Weights of a small GPT-style language model, trained from scratch on English Wikipedia.
Architecture: RMSNorm before each block, rotary positions, no biases in attention or MLP, tied embeddings, normalized queries and keys.
Each number is 200 + 20 x the weight over its row's rms, rounded and kept within 0 to 999. Layers, rows and columns count from 0. The size before them is the row's rms in percent of the matrix's.

# q: layer 4 attention query, 512x512, rms 0.0964, rows 40-60,168-188,296-316,424-444, columns 320-383
# k: layer 4 attention key, 128x512, rms 0.0924, rows 40-60, columns 320-383
q40,127,174,189,158,191,172,237,144,200,191,216,181,201,188,185,202,193,163,199,195,204,229,203,180,165,197,217,215,168,209,204,219,188,225,153,229,210,209,194,222,233,214,195,195,226,194,191,206,210,160,214,201,216,215,207,189,221,197,194,190,218,166,207,211,232
q168,096,167,198,191,202,170,201,190,208,169,214,204,177,187,195,209,190,195,186,239,185,198,210,239,206,203,231,212,156,167,196,204,226,221,247,223,223,187,197,225,217,194,205,207,204,212,230,184,218,194,219,188,182,209,187,207,194,212,208,203,174,149,189,196,201
q296,115,165,213,175,215,192,174,167,184,211,212,191,196,192,230,201,213,175,213,223,195,205,190,185,192,185,190,188,170,192,168,205,210,216,209,210,207,181,179,194,195,216,221,184,198,200,192,160,149,154,196,209,203,198,200,214,187,179,188,186,181,186,214,210,263
q424,106,206,210,183,193,172,207,188,205,206,199,186,222,196,171,235,215,250,226,209,197,205,204,214,189,220,202,191,188,202,222,210,197,222,173,182,222,195,194,200,222,196,191,218,193,197,181,205,187,186,225,200,212,205,229,216,195,228,176,194,181,167,238,191,216
k40,109,207,205,199,240,212,214,179,198,177,204,200,217,183,153,211,176,200,176,236,224,225,233,227,222,165,171,166,193,181,177,213,213,216,192,196,169,199,205,195,212,210,187,190,224,192,204,184,163,178,210,199,175,171,168,223,214,181,153,179,184,179,171,184,189
q41,109,205,211,207,225,198,183,189,231,168,217,208,183,226,221,196,202,204,202,181,225,205,185,163,231,175,167,216,170,203,172,217,219,221,179,214,212,219,189,156,226,212,242,185,222,167,212,237,233,203,205,212,177,247,221,177,227,201,137,209,210,220,184,233,181
q169,096,215,216,190,198,217,183,234,196,224,243,205,219,209,205,183,184,190,182,179,213,191,207,242,217,174,203,226,197,155,170,224,189,201,191,195,203,199,193,208,179,187,213,202,179,258,198,233,235,184,246,232,211,200,188,203,199,220,218,207,219,183,203,189,184
q297,105,194,195,196,184,206,212,185,232,219,208,227,224,201,185,201,212,202,173,224,202,190,205,224,192,173,180,164,192,214,173,197,180,181,178,216,192,189,208,211,203,222,200,180,173,220,185,212,195,203,157,180,172,226,141,192,213,222,224,226,212,220,178,194,175
q425,100,188,205,189,189,193,184,188,176,231,184,224,167,197,180,239,156,157,188,180,216,208,176,201,209,232,206,197,197,206,209,215,216,171,214,214,175,242,216,161,210,200,188,228,191,213,189,222,155,203,174,247,222,180,207,188,222,243,182,187,205,198,174,221,184
k41,107,177,219,206,200,220,192,190,176,198,223,188,198,218,190,203,195,218,227,212,214,177,153,180,195,209,236,196,204,223,214,172,241,208,195,188,203,204,222,232,198,220,196,164,192,201,198,213,185,228,194,206,216,198,167,186,200,205,211,195,213,222,212,199,187
q42,107,183,207,218,200,216,202,199,263,227,173,197,218,208,213,187,244,202,186,185,221,216,194,182,225,208,190,177,170,180,171,190,208,221,193,232,242,204,177,225,178,180,204,214,205,203,180,249,217,155,212,184,194,237,171,190,220,192,184,233,184,195,171,191,159
q170,097,191,198,180,211,219,217,210,208,189,197,206,224,172,160,231,178,231,211,187,184,190,190,248,202,219,171,189,233,186,212,208,204,182,233,189,168,180,203,230,205,183,178,204,227,204,193,195,213,212,216,200,210,230,193,229,175,215,167,230,188,167,168,213,204
q298,106,201,211,184,198,212,203,234,188,206,235,205,199,214,230,204,180,183,198,194,226,225,167,223,181,186,186,206,198,211,157,206,192,199,201,204,186,196,188,171,200,196,191,184,181,258,214,213,188,180,219,207,173,212,196,172,188,190,212,233,203,216,172,204,209
q426,092,168,237,183,209,209,162,200,170,216,192,198,263,194,177,177,191,226,214,161,206,166,191,168,204,190,219,202,226,231,227,202,211,185,209,214,192,188,223,209,242,210,194,221,218,185,175,218,202,196,193,197,189,180,204,220,184,198,192,181,180,180,166,191,217
k42,107,151,225,177,199,213,201,176,192,218,190,168,214,176,211,206,213,190,196,181,194,194,163,216,171,230,198,226,205,203,230,193,186,199,191,199,212,184,198,189,185,196,213,162,206,216,176,254,194,223,182,214,198,199,187,176,196,196,218,193,223,217,193,204,208
q43,118,177,226,197,191,201,200,210,223,185,179,201,187,176,213,211,185,172,200,210,213,209,197,200,208,192,168,233,172,160,176,229,207,168,217,209,197,168,178,217,210,231,243,189,214,193,243,221,187,202,201,182,202,189,219,176,190,198,190,200,212,239,196,179,190
q171,090,246,208,197,223,193,224,191,199,191,192,217,203,201,163,191,183,178,211,208,207,214,192,214,212,203,243,174,217,205,180,202,209,200,187,174,218,237,187,188,202,244,194,185,192,178,178,193,185,189,198,234,230,221,210,212,187,223,203,191,214,238,175,234,217
q299,111,207,191,222,208,197,191,227,185,199,219,228,210,212,200,224,175,186,211,229,220,175,220,184,214,168,196,189,169,191,213,229,234,184,208,238,201,187,219,217,182,204,174,229,194,206,183,209,173,211,203,225,184,181,194,179,213,215,201,195,191,177,195,200,205
q427,097,211,233,220,187,193,199,241,219,172,213,215,199,189,242,175,212,167,189,209,245,228,187,220,213,184,205,190,216,200,214,213,210,210,215,217,203,206,181,234,192,202,184,219,205,246,231,187,206,192,179,176,190,179,198,169,167,164,203,199,209,201,180,220,207
k43,111,207,187,199,192,227,196,201,185,217,189,223,177,169,232,254,187,194,187,164,204,211,201,226,194,182,212,191,222,206,218,190,190,185,236,206,208,187,210,205,209,199,202,192,181,200,218,219,166,185,204,197,194,189,226,201,235,189,195,194,164,188,170,182,211
q44,108,224,191,185,186,173,196,200,184,183,205,207,176,186,166,222,199,203,196,196,183,194,174,189,180,236,200,180,180,224,160,196,227,191,180,178,218,160,202,226,203,158,173,201,204,211,183,217,215,205,210,205,161,209,188,220,204,185,228,224,197,191,189,212,170
q172,091,174,178,240,209,219,204,177,236,227,210,210,190,193,199,185,184,159,185,208,205,196,225,233,195,205,190,193,196,184,185,197,197,212,206,194,202,211,204,212,209,223,147,203,200,202,194,215,241,216,204,191,176,197,223,205,192,188,169,196,181,214,172,215,169
q300,110,194,192,209,213,182,178,254,231,214,202,221,195,178,185,212,215,226,185,177,206,171,213,216,216,200,226,213,211,189,190,201,223,205,172,199,201,192,191,214,216,243,199,241,179,208,201,206,205,219,223,196,186,201,222,189,221,175,210,224,198,187,185,247,173
q428,103,216,220,194,199,201,212,206,171,182,201,213,230,171,177,225,211,188,190,200,205,214,180,211,223,225,177,223,183,242,224,191,193,216,185,197,212,179,207,249,185,213,184,213,206,220,143,206,213,220,180,213,237,185,184,195,174,222,201,207,229,193,169,183,163
k44,103,190,208,212,222,183,199,157,206,195,205,191,170,170,163,197,182,209,184,210,200,207,221,197,207,170,208,204,218,198,161,252,203,206,205,207,174,208,194,188,196,210,212,203,194,210,209,177,207,203,225,199,194,223,198,207,177,193,176,204,179,162,220,174,170
q45,115,212,214,187,180,156,175,223,187,224,215,193,210,222,234,194,181,194,214,201,206,200,165,231,192,191,200,179,172,211,201,225,225,193,209,214,195,196,214,203,192,198,206,200,226,207,231,192,221,209,198,216,181,189,172,190,202,207,201,197,202,189,223,187,213
q173,104,222,153,179,189,203,175,184,219,204,224,192,236,211,194,221,203,244,214,183,221,192,176,207,201,204,239,193,188,192,218,162,212,193,199,228,172,180,226,233,192,184,219,224,249,181,222,212,175,189,218,207,206,180,195,203,207,217,220,160,213,171,200,213,186
q301,103,230,179,209,208,189,191,198,194,188,201,202,199,210,179,204,166,188,174,208,203,200,170,188,178,177,202,225,215,188,194,234,191,153,178,203,186,155,179,223,200,197,203,235,199,219,188,206,212,194,182,191,215,199,205,182,174,196,195,199,230,232,230,162,200
q429,103,206,191,202,140,220,203,189,199,167,200,188,211,235,212,186,207,213,212,183,182,225,201,213,189,206,205,220,192,199,196,209,232,162,211,220,167,166,166,174,186,189,186,206,219,196,242,186,177,192,199,224,225,238,196,212,247,222,204,167,179,188,203,200,205
k45,106,205,184,172,181,215,193,177,230,185,213,174,197,229,200,230,202,188,204,173,200,222,206,197,168,189,174,192,193,189,184,227,192,170,208,236,234,219,222,223,192,214,188,202,195,200,209,223,216,195,196,168,219,206,211,193,177,237,209,211,215,186,231,222,220
q46,109,198,190,203,202,228,205,210,217,192,179,164,183,193,182,210,176,191,191,170,190,213,188,189,205,206,188,215,212,177,185,183,174,195,204,203,233,192,182,168,191,210,191,200,211,204,210,203,209,214,233,200,201,200,228,210,177,167,220,214,201,221,199,169,238
q174,098,224,186,211,174,195,182,179,198,207,167,195,204,194,222,201,209,203,238,193,203,175,199,206,210,208,178,206,213,262,183,227,202,192,214,225,204,169,213,200,187,173,152,204,212,188,171,215,187,192,203,201,178,160,174,175,224,217,217,200,201,179,198,201,208
q302,107,201,195,209,204,207,206,212,192,199,202,208,197,180,245,201,191,186,203,197,182,184,177,183,182,206,230,207,220,207,178,177,160,218,244,206,203,205,213,175,168,172,185,182,209,229,173,179,210,213,153,211,230,219,153,184,207,205,242,208,201,204,227,195,207
q430,096,178,199,182,178,225,219,176,223,169,170,162,200,161,173,219,183,199,205,197,218,237,189,200,198,217,191,184,202,210,224,250,180,176,200,209,217,221,201,225,232,162,217,204,188,193,241,188,204,170,207,186,182,201,205,208,179,225,192,217,209,215,230,201,228
k46,099,182,200,218,238,216,203,204,215,173,209,197,181,186,206,158,208,207,174,208,202,184,224,180,182,174,191,155,189,193,202,215,189,205,239,189,209,196,209,228,174,205,195,224,159,181,190,205,170,202,216,189,184,198,208,198,165,210,190,194,199,164,225,188,237
q47,108,214,181,194,196,188,182,190,201,192,180,195,186,193,135,194,204,165,196,227,223,234,180,175,186,244,220,197,197,202,204,205,199,202,200,197,178,212,253,199,201,173,214,200,244,211,203,230,168,207,191,198,160,171,190,198,211,205,201,220,206,201,208,224,184
q175,095,215,190,191,164,200,226,226,194,215,240,223,175,214,230,188,182,194,210,197,188,211,204,186,192,223,193,202,187,191,210,168,185,237,188,213,196,189,195,196,217,178,188,201,222,199,197,203,183,198,211,190,179,215,188,186,192,216,228,244,223,220,179,234,199
q303,111,167,211,211,205,190,226,153,193,199,220,198,196,198,190,213,217,189,197,219,240,234,203,218,185,192,235,179,168,195,181,179,227,229,183,185,174,201,216,213,202,212,178,196,214,197,169,200,207,254,191,194,210,242,234,214,163,198,194,191,242,228,155,215,192
q431,102,213,209,210,206,181,219,217,235,164,220,194,200,210,156,192,179,208,178,181,175,226,208,180,183,209,195,192,189,168,185,236,180,218,171,216,201,234,216,202,252,184,207,203,206,218,216,199,197,167,183,197,182,213,213,182,183,180,159,195,213,229,173,250,174
k47,095,158,183,179,212,189,189,206,190,178,194,176,209,216,203,192,197,212,227,201,212,202,205,214,216,217,194,190,212,186,184,195,227,224,233,185,170,183,188,176,194,204,218,213,183,208,196,190,204,178,188,217,193,215,178,230,197,216,226,170,179,154,180,191,196
q48,115,221,212,180,187,153,195,239,154,211,189,232,208,183,202,161,194,177,245,208,199,200,175,193,165,193,205,221,241,185,222,207,189,191,199,177,195,176,228,250,218,192,207,213,226,245,188,206,215,166,220,189,227,203,200,205,210,214,185,154,164,206,214,159,227
q176,092,200,211,186,151,194,190,189,188,183,196,213,197,238,198,190,221,198,207,210,155,198,206,207,185,206,202,181,194,149,201,218,199,189,177,171,180,189,199,189,215,191,227,208,197,218,200,186,206,204,204,189,218,235,214,175,199,204,196,213,158,229,208,209,210
q304,100,202,183,211,215,231,220,226,206,182,196,195,214,201,219,207,199,234,207,183,192,202,182,217,194,220,207,198,183,178,211,196,227,190,184,191,216,207,215,216,226,166,208,197,228,216,221,198,201,166,190,198,172,220,208,181,211,193,248,172,208,212,204,196,182
q432,098,178,220,180,210,190,180,221,178,205,186,210,177,203,181,175,174,181,223,203,178,202,200,205,201,203,222,214,210,217,221,212,209,167,168,209,184,170,211,204,202,176,201,199,176,192,184,201,215,177,212,194,173,214,226,192,223,207,222,194,208,211,206,231,191
k48,105,157,214,172,192,188,207,202,218,227,207,174,208,199,159,227,189,193,228,236,193,176,201,211,230,187,190,209,214,195,186,206,158,195,191,168,210,233,194,199,218,187,224,191,224,180,214,219,169,180,184,186,191,207,218,210,217,167,216,189,229,208,227,195,191
q49,120,192,183,200,199,224,193,219,205,173,196,233,207,192,213,210,210,200,183,203,197,219,197,227,185,182,211,207,169,182,187,189,222,170,202,200,193,208,197,197,201,199,185,190,187,211,226,189,200,194,223,213,205,186,193,200,225,173,198,198,217,246,199,199,182
q177,088,176,186,186,191,215,205,217,201,165,204,218,228,190,170,209,235,218,239,221,193,183,194,213,176,170,218,194,214,165,190,245,210,187,188,224,174,192,202,228,217,189,217,223,181,234,217,164,223,205,211,213,189,187,197,173,231,197,138,142,152,198,202,216,184
q305,115,151,221,236,164,225,197,198,221,204,204,210,200,211,217,204,182,190,177,203,201,232,206,195,194,159,170,218,207,211,192,221,182,192,189,214,210,211,228,199,224,196,166,210,201,242,178,191,211,186,226,205,180,171,195,205,207,208,193,193,192,202,202,222,204
q433,097,166,205,192,218,218,214,200,162,187,217,189,229,203,196,219,217,214,170,188,194,212,217,202,229,203,174,231,169,197,224,214,239,210,185,199,167,212,166,196,185,227,212,223,167,218,209,183,211,220,229,193,208,206,202,226,224,180,170,222,193,168,208,230,164
k49,111,190,227,218,221,196,172,197,195,198,211,204,182,201,208,216,244,185,171,219,186,235,193,186,193,211,160,185,191,223,211,235,192,179,208,211,183,235,204,183,239,160,192,233,225,184,219,247,202,185,237,220,227,199,185,216,205,215,237,210,232,224,212,220,198
q50,113,195,189,197,199,178,234,176,216,188,197,207,205,215,193,222,190,164,203,180,214,208,209,193,177,191,224,212,196,235,166,163,188,196,237,206,227,134,182,180,187,220,170,225,196,189,212,218,186,188,199,190,187,199,196,228,181,238,192,192,179,228,221,182,188
q178,099,216,175,185,194,206,200,167,199,187,193,219,211,220,181,220,195,186,203,207,189,205,180,197,198,194,200,221,224,213,193,195,164,203,247,251,206,197,186,155,188,185,164,206,211,216,196,200,169,185,218,188,207,191,206,204,179,180,203,163,199,194,176,212,155
q306,103,205,222,211,204,179,193,202,214,212,180,196,181,216,207,212,206,165,197,221,160,217,186,209,208,194,180,206,192,179,206,202,219,187,200,251,192,174,199,208,205,209,194,194,227,180,197,207,214,198,222,194,199,207,166,221,164,219,187,205,217,201,224,216,198
q434,096,194,209,193,206,221,193,196,185,191,208,185,177,192,195,238,176,162,178,179,189,197,185,169,195,179,174,190,192,200,222,219,221,213,204,189,201,228,152,200,213,194,176,200,208,216,213,216,172,199,215,190,207,196,179,205,194,196,193,193,203,178,196,190,163
k50,103,196,212,203,177,186,215,205,192,248,206,205,205,225,222,183,210,202,191,196,203,210,192,176,206,186,215,214,185,195,240,170,233,201,188,199,220,206,213,223,197,203,188,207,175,204,225,222,235,253,195,195,217,207,201,164,204,195,229,249,191,204,223,224,209
q51,108,214,239,218,210,197,218,225,199,202,224,199,206,167,210,213,195,179,213,200,209,174,196,246,197,183,189,175,230,210,184,200,157,215,223,160,178,178,208,165,189,177,192,195,191,190,186,221,195,242,192,255,171,210,176,238,191,224,196,201,184,171,196,204,217
q179,092,172,181,243,217,175,248,198,225,170,181,209,209,207,178,198,196,187,171,227,171,206,242,212,214,190,223,191,163,202,203,202,249,233,214,213,189,184,224,186,211,166,198,211,233,149,200,189,182,213,160,182,187,181,182,196,251,222,158,184,220,199,205,186,209
q307,111,185,217,236,193,219,198,196,238,211,218,222,218,189,200,218,222,235,195,198,221,212,220,185,191,205,208,176,205,170,171,219,188,175,231,156,186,234,233,156,211,175,206,141,196,187,210,211,204,237,170,244,192,198,184,199,226,203,192,176,217,216,161,214,202
q435,103,194,194,228,173,228,217,195,204,212,169,229,226,198,235,190,256,211,228,190,181,205,205,168,175,194,234,180,171,202,166,185,200,213,191,185,178,198,204,202,152,197,218,166,255,175,184,194,191,230,199,203,186,183,208,221,206,203,234,197,233,226,186,227,212
k51,111,180,234,209,186,218,174,180,217,173,194,197,207,177,173,224,186,172,210,145,188,196,194,175,178,203,169,194,211,212,224,202,219,184,182,179,228,184,184,178,185,210,231,206,188,219,178,180,247,229,182,210,214,238,200,215,202,189,234,206,219,214,212,206,179
q52,102,182,198,196,233,197,191,162,169,159,227,170,184,178,227,190,155,184,174,192,232,197,192,232,195,227,201,243,247,193,231,200,187,195,193,220,184,203,206,224,191,229,217,204,229,197,209,216,210,190,210,216,213,209,236,195,171,193,218,187,202,207,216,219,209
q180,088,197,176,180,229,225,219,214,175,215,199,213,195,230,198,230,144,196,190,220,217,176,216,204,228,188,231,199,203,217,216,168,171,212,190,219,229,198,194,176,217,226,225,208,233,182,210,188,195,208,192,204,196,180,200,211,239,174,212,238,208,221,221,185,193
q308,102,234,202,208,185,187,196,206,213,211,211,182,219,169,217,195,200,172,196,204,167,183,201,228,201,161,203,213,199,171,233,212,215,208,190,186,212,217,183,235,209,192,252,198,186,205,228,220,233,180,195,223,202,169,173,217,238,200,181,160,200,185,215,203,195
q436,100,189,156,165,181,196,166,203,188,196,206,207,230,220,207,202,181,180,230,198,203,205,187,186,206,201,222,196,194,185,177,200,191,222,192,169,195,200,201,197,211,200,229,240,195,218,192,216,214,215,215,218,198,209,185,205,198,202,176,215,201,191,196,199,215
k52,099,197,217,221,233,187,174,207,225,247,193,188,167,206,241,191,196,186,155,188,181,226,199,222,203,179,168,176,200,210,193,210,173,184,195,202,211,222,213,193,206,218,146,220,216,209,201,217,210,194,228,206,194,223,225,191,206,156,165,185,201,218,196,166,206
q53,115,205,174,186,219,159,194,207,229,188,210,222,212,193,164,226,221,217,190,224,190,232,214,200,228,210,217,181,224,205,235,217,200,192,195,172,202,190,239,183,214,200,201,216,179,219,208,226,171,149,173,220,165,190,192,193,244,176,172,236,210,208,199,221,199
q181,091,210,185,224,177,174,177,193,168,196,185,167,220,191,196,188,216,210,193,225,221,191,196,188,210,183,197,200,213,181,182,190,170,203,201,164,161,197,201,180,192,194,215,188,225,210,194,198,196,204,162,224,212,175,165,211,204,196,220,204,207,239,211,215,214
q309,102,193,246,206,198,207,209,204,176,194,208,230,198,193,187,180,182,168,202,171,213,223,224,203,193,218,192,200,209,188,180,211,176,234,220,192,203,210,182,206,202,220,194,160,184,240,191,170,209,176,211,218,185,189,203,198,213,172,204,195,201,197,178,219,205
q437,096,213,224,183,202,203,182,217,178,248,184,230,173,191,188,220,248,222,178,196,212,193,204,179,207,219,209,185,225,187,227,152,189,171,212,195,200,178,202,229,206,202,204,207,230,229,199,204,220,216,189,195,203,227,200,198,197,169,231,198,205,225,223,168,231
k53,101,215,213,200,196,205,221,217,188,225,188,211,230,206,186,197,193,219,157,193,173,176,209,178,161,202,195,178,173,211,174,236,199,203,226,175,219,221,195,196,173,185,205,179,181,211,202,213,158,200,220,187,205,207,185,184,169,196,216,198,222,171,209,191,202
q54,105,166,184,182,190,198,150,234,190,184,217,180,211,194,178,159,156,179,198,205,185,214,215,218,197,167,200,193,192,227,190,186,227,176,194,180,181,198,198,188,237,207,249,187,200,174,190,167,222,155,201,176,225,228,226,184,196,184,202,184,176,223,206,195,239
q182,100,210,223,201,200,224,213,220,234,217,205,244,188,213,225,197,180,195,199,216,224,177,199,193,219,193,198,214,160,190,211,192,183,170,202,221,203,210,147,144,251,220,172,200,210,214,181,197,236,198,204,168,230,184,228,202,173,205,191,180,221,174,179,239,236
q310,112,205,165,183,192,189,214,182,162,155,168,196,210,200,217,170,204,192,186,201,196,221,188,172,210,177,186,194,211,146,179,171,189,197,197,212,177,193,203,186,184,196,237,236,199,224,260,210,197,193,211,205,198,235,215,201,205,210,237,184,197,184,229,195,201
q438,096,189,178,222,196,211,207,187,201,190,207,194,208,197,218,170,176,176,201,190,223,210,167,173,230,197,186,192,191,188,216,203,217,178,196,193,206,219,200,189,213,204,213,193,211,165,173,228,237,204,210,190,206,168,197,195,197,225,205,221,195,203,183,190,192
k54,100,186,254,231,228,166,194,194,228,186,205,177,194,230,188,167,206,220,222,228,205,179,210,194,210,200,181,185,229,189,161,194,189,218,191,214,250,223,217,191,213,181,178,182,225,206,163,201,183,169,147,205,203,198,217,214,222,211,217,236,194,198,176,188,191
q55,113,174,189,155,176,214,225,247,183,206,201,207,226,195,194,178,196,226,194,194,177,153,189,214,221,194,184,199,188,214,210,188,179,185,198,165,191,237,213,192,180,213,195,165,247,218,224,196,207,182,201,202,198,176,211,185,190,190,232,227,190,213,169,189,208
q183,097,212,188,200,170,232,170,195,232,195,205,191,189,192,219,183,175,187,179,249,195,227,206,196,212,216,216,215,191,198,188,182,221,230,199,204,208,217,193,192,205,216,237,187,252,183,180,184,210,183,154,177,183,169,190,190,204,176,233,187,153,221,181,231,180
q311,109,209,242,240,198,168,220,245,193,170,174,177,202,232,216,206,175,219,241,154,188,189,200,205,181,226,202,198,226,174,191,205,204,165,226,165,213,206,206,215,190,192,211,183,217,200,226,192,194,189,147,205,211,176,184,196,196,174,212,211,231,172,202,202,180
q439,108,229,201,184,179,189,196,229,198,192,176,201,212,211,169,207,234,192,188,203,209,243,192,202,165,194,176,187,196,190,198,212,231,207,168,209,201,238,171,206,178,188,207,188,225,204,180,190,193,200,191,162,170,206,208,183,232,195,217,233,204,188,213,205,209
k55,104,209,220,183,227,227,216,215,191,192,221,176,192,216,173,218,142,228,231,180,197,193,174,187,217,179,229,178,214,188,229,187,184,215,210,196,209,208,225,221,237,201,207,184,159,205,211,178,198,211,227,213,183,176,238,194,178,214,227,191,190,210,196,205,215
q56,124,212,236,199,172,217,153,199,233,179,205,200,200,162,202,216,226,170,194,202,213,221,183,217,168,185,186,211,195,205,198,232,199,215,223,212,203,214,225,220,215,208,187,249,174,199,217,211,194,209,192,184,168,199,254,157,172,169,205,204,207,206,196,179,216
q184,089,174,230,205,191,191,212,200,215,184,209,175,187,184,185,224,240,180,211,169,219,226,200,210,171,179,176,221,203,191,187,255,173,188,212,205,211,177,175,190,202,180,204,215,192,190,201,213,152,196,222,199,199,209,182,200,178,198,179,189,203,194,206,209,213
q312,102,199,201,236,219,227,192,201,212,173,182,193,194,203,225,167,210,215,177,191,208,233,218,222,210,203,202,244,211,187,211,202,194,203,185,196,194,222,194,164,181,183,200,198,165,191,217,199,205,211,197,197,157,167,175,219,199,192,183,236,212,154,201,204,225
q440,099,222,216,226,210,208,196,191,218,229,240,201,202,193,219,193,200,205,208,197,199,217,177,154,155,209,226,214,199,197,178,209,201,199,198,200,182,170,201,167,190,192,218,171,187,234,223,221,192,215,199,221,236,212,226,183,254,157,197,215,214,227,168,216,211
k56,103,222,173,203,208,197,186,172,221,163,198,193,223,192,271,203,203,220,202,213,230,188,226,169,224,176,203,192,196,180,225,225,181,225,197,194,241,214,202,173,195,217,198,167,194,228,204,185,187,208,159,180,201,164,204,200,196,232,234,197,179,195,184,211,220
q57,118,169,183,192,181,229,212,192,210,230,194,197,205,197,223,195,165,209,205,178,189,218,208,159,188,219,205,199,215,202,214,190,243,207,171,192,235,218,230,181,204,197,203,172,179,235,188,194,155,204,215,169,216,200,239,187,218,205,211,182,208,169,223,215,211
q185,094,206,199,192,186,205,217,197,210,202,181,194,188,200,191,184,179,192,214,189,237,193,190,228,190,228,243,225,196,202,219,221,209,194,224,198,189,202,210,221,200,198,213,170,205,213,220,203,231,170,199,204,200,169,185,237,214,205,214,168,200,167,185,175,230
q313,106,209,211,217,210,198,192,186,174,184,184,208,255,193,182,186,180,212,203,211,161,196,194,211,184,173,201,186,195,210,201,172,199,224,175,205,205,189,190,210,190,209,192,185,199,188,209,227,173,218,193,207,223,173,202,165,201,210,184,197,190,175,207,198,197
q441,100,215,185,226,216,201,213,218,203,202,228,215,207,220,176,207,173,245,203,196,204,205,243,213,202,200,230,239,240,208,234,195,188,215,209,177,211,172,207,168,197,228,207,198,170,186,204,213,194,179,184,218,184,187,230,218,178,192,219,217,197,188,247,190,188
k57,108,187,206,214,177,165,199,177,201,200,209,224,196,202,185,208,205,194,164,206,204,165,176,192,151,201,157,172,186,214,191,190,212,184,206,214,227,225,204,191,175,202,227,214,181,191,206,183,178,167,188,190,240,203,155,170,173,196,175,223,171,191,198,166,235
q58,116,173,195,224,238,238,208,229,198,228,221,206,197,202,218,232,197,209,188,187,226,217,176,216,225,229,245,224,219,213,189,220,209,221,244,202,200,226,154,222,216,166,180,188,186,198,251,188,221,189,210,204,213,210,205,185,196,182,189,198,148,202,208,184,180
q186,094,181,195,179,215,178,184,183,176,186,171,185,174,181,225,199,250,189,195,184,214,222,211,208,196,191,232,207,166,233,151,194,189,222,190,144,201,218,194,201,176,207,185,206,189,237,203,203,190,184,163,199,210,209,183,219,219,201,193,214,198,195,216,184,215
q314,112,172,181,204,217,205,205,189,201,210,210,217,200,191,190,207,227,196,172,215,214,206,187,219,219,224,191,223,207,210,196,192,208,198,219,230,209,205,213,187,173,179,180,213,210,222,213,209,200,173,235,213,239,174,169,195,234,187,250,224,194,178,205,175,198
q442,104,163,222,228,193,190,195,214,210,158,174,205,208,192,197,228,185,224,166,199,210,197,239,217,188,222,211,211,192,180,165,221,222,192,230,187,223,163,146,224,206,220,219,191,161,218,218,194,194,187,212,194,213,207,162,195,163,179,160,216,206,224,168,179,217
k58,102,182,219,239,200,222,219,222,239,206,224,231,184,203,203,168,211,217,218,192,188,190,202,213,191,161,231,208,197,238,213,199,230,212,179,200,186,223,189,235,184,197,231,207,206,209,207,219,206,188,205,193,225,200,204,193,168,191,196,212,167,203,184,204,173
q59,113,212,186,196,220,204,213,201,192,196,189,193,229,216,213,191,219,214,208,178,204,180,184,198,236,181,179,174,222,147,241,195,198,189,164,200,189,212,211,160,138,206,219,172,182,199,219,214,209,187,185,204,210,191,205,187,199,189,168,205,233,195,213,214,204
q187,090,197,233,204,200,196,198,200,203,167,201,196,214,194,203,167,180,193,206,226,184,156,235,210,253,213,196,188,214,204,231,181,181,204,138,188,202,204,188,212,219,209,238,220,223,198,207,223,205,186,209,214,172,227,207,224,174,201,179,222,197,203,212,166,237
q315,110,226,186,214,239,190,231,190,214,214,176,213,176,223,157,181,204,182,215,201,197,161,205,234,210,227,168,211,194,180,193,193,219,213,205,192,192,221,199,159,213,195,209,168,202,183,185,164,229,227,226,178,188,200,207,232,145,193,193,187,217,217,191,181,198
q443,102,228,217,208,196,206,222,193,222,207,205,189,207,177,234,159,199,196,160,188,175,213,223,195,205,202,186,168,192,180,222,200,202,243,225,186,195,197,211,190,210,205,205,217,192,216,202,186,177,217,193,184,204,165,206,210,186,188,199,198,196,176,239,197,226
k59,103,220,185,178,173,171,215,206,174,196,196,239,199,206,166,193,203,221,223,199,201,197,212,207,187,216,200,193,238,190,205,199,197,193,172,220,183,154,221,174,192,170,196,177,195,210,187,212,209,228,201,195,195,209,229,176,207,211,202,204,203,211,202,194,220
q60,121,231,231,202,213,204,224,224,224,199,213,189,188,190,243,183,206,179,194,210,211,162,229,208,209,177,183,178,212,200,195,241,192,225,185,231,214,250,163,200,206,193,201,192,199,214,197,173,196,188,208,204,208,185,218,192,222,211,191,170,205,176,198,171,179
q188,100,225,235,220,200,205,228,217,214,194,200,187,221,184,189,205,184,175,185,220,208,209,228,199,229,220,205,190,186,209,209,212,199,221,215,209,191,218,206,195,202,207,202,203,194,201,160,217,174,211,188,223,221,197,189,218,219,195,174,215,207,221,202,207,186
q316,104,222,200,195,162,223,170,197,205,187,178,174,203,201,187,206,191,202,186,160,166,246,175,195,207,191,192,200,197,228,212,203,167,225,203,186,186,240,205,204,155,188,194,203,212,188,201,165,192,192,192,233,216,190,205,200,199,216,220,176,214,205,234,201,224
q444,104,200,209,224,181,211,186,213,184,155,199,194,214,181,183,180,187,168,180,186,215,200,201,204,204,186,185,202,213,200,206,199,155,189,212,189,211,202,187,195,199,192,205,192,228,216,210,179,183,188,166,173,249,210,187,239,152,185,215,190,250,212,202,194,214
k60,107,204,203,212,197,198,211,201,185,200,197,197,207,175,176,213,224,213,222,188,187,156,203,242,180,235,213,177,213,208,175,203,181,196,203,176,225,207,183,171,172,233,207,204,200,200,198,194,217,234,180,173,175,212,226,217,228,203,200,228,245,185,184,213,201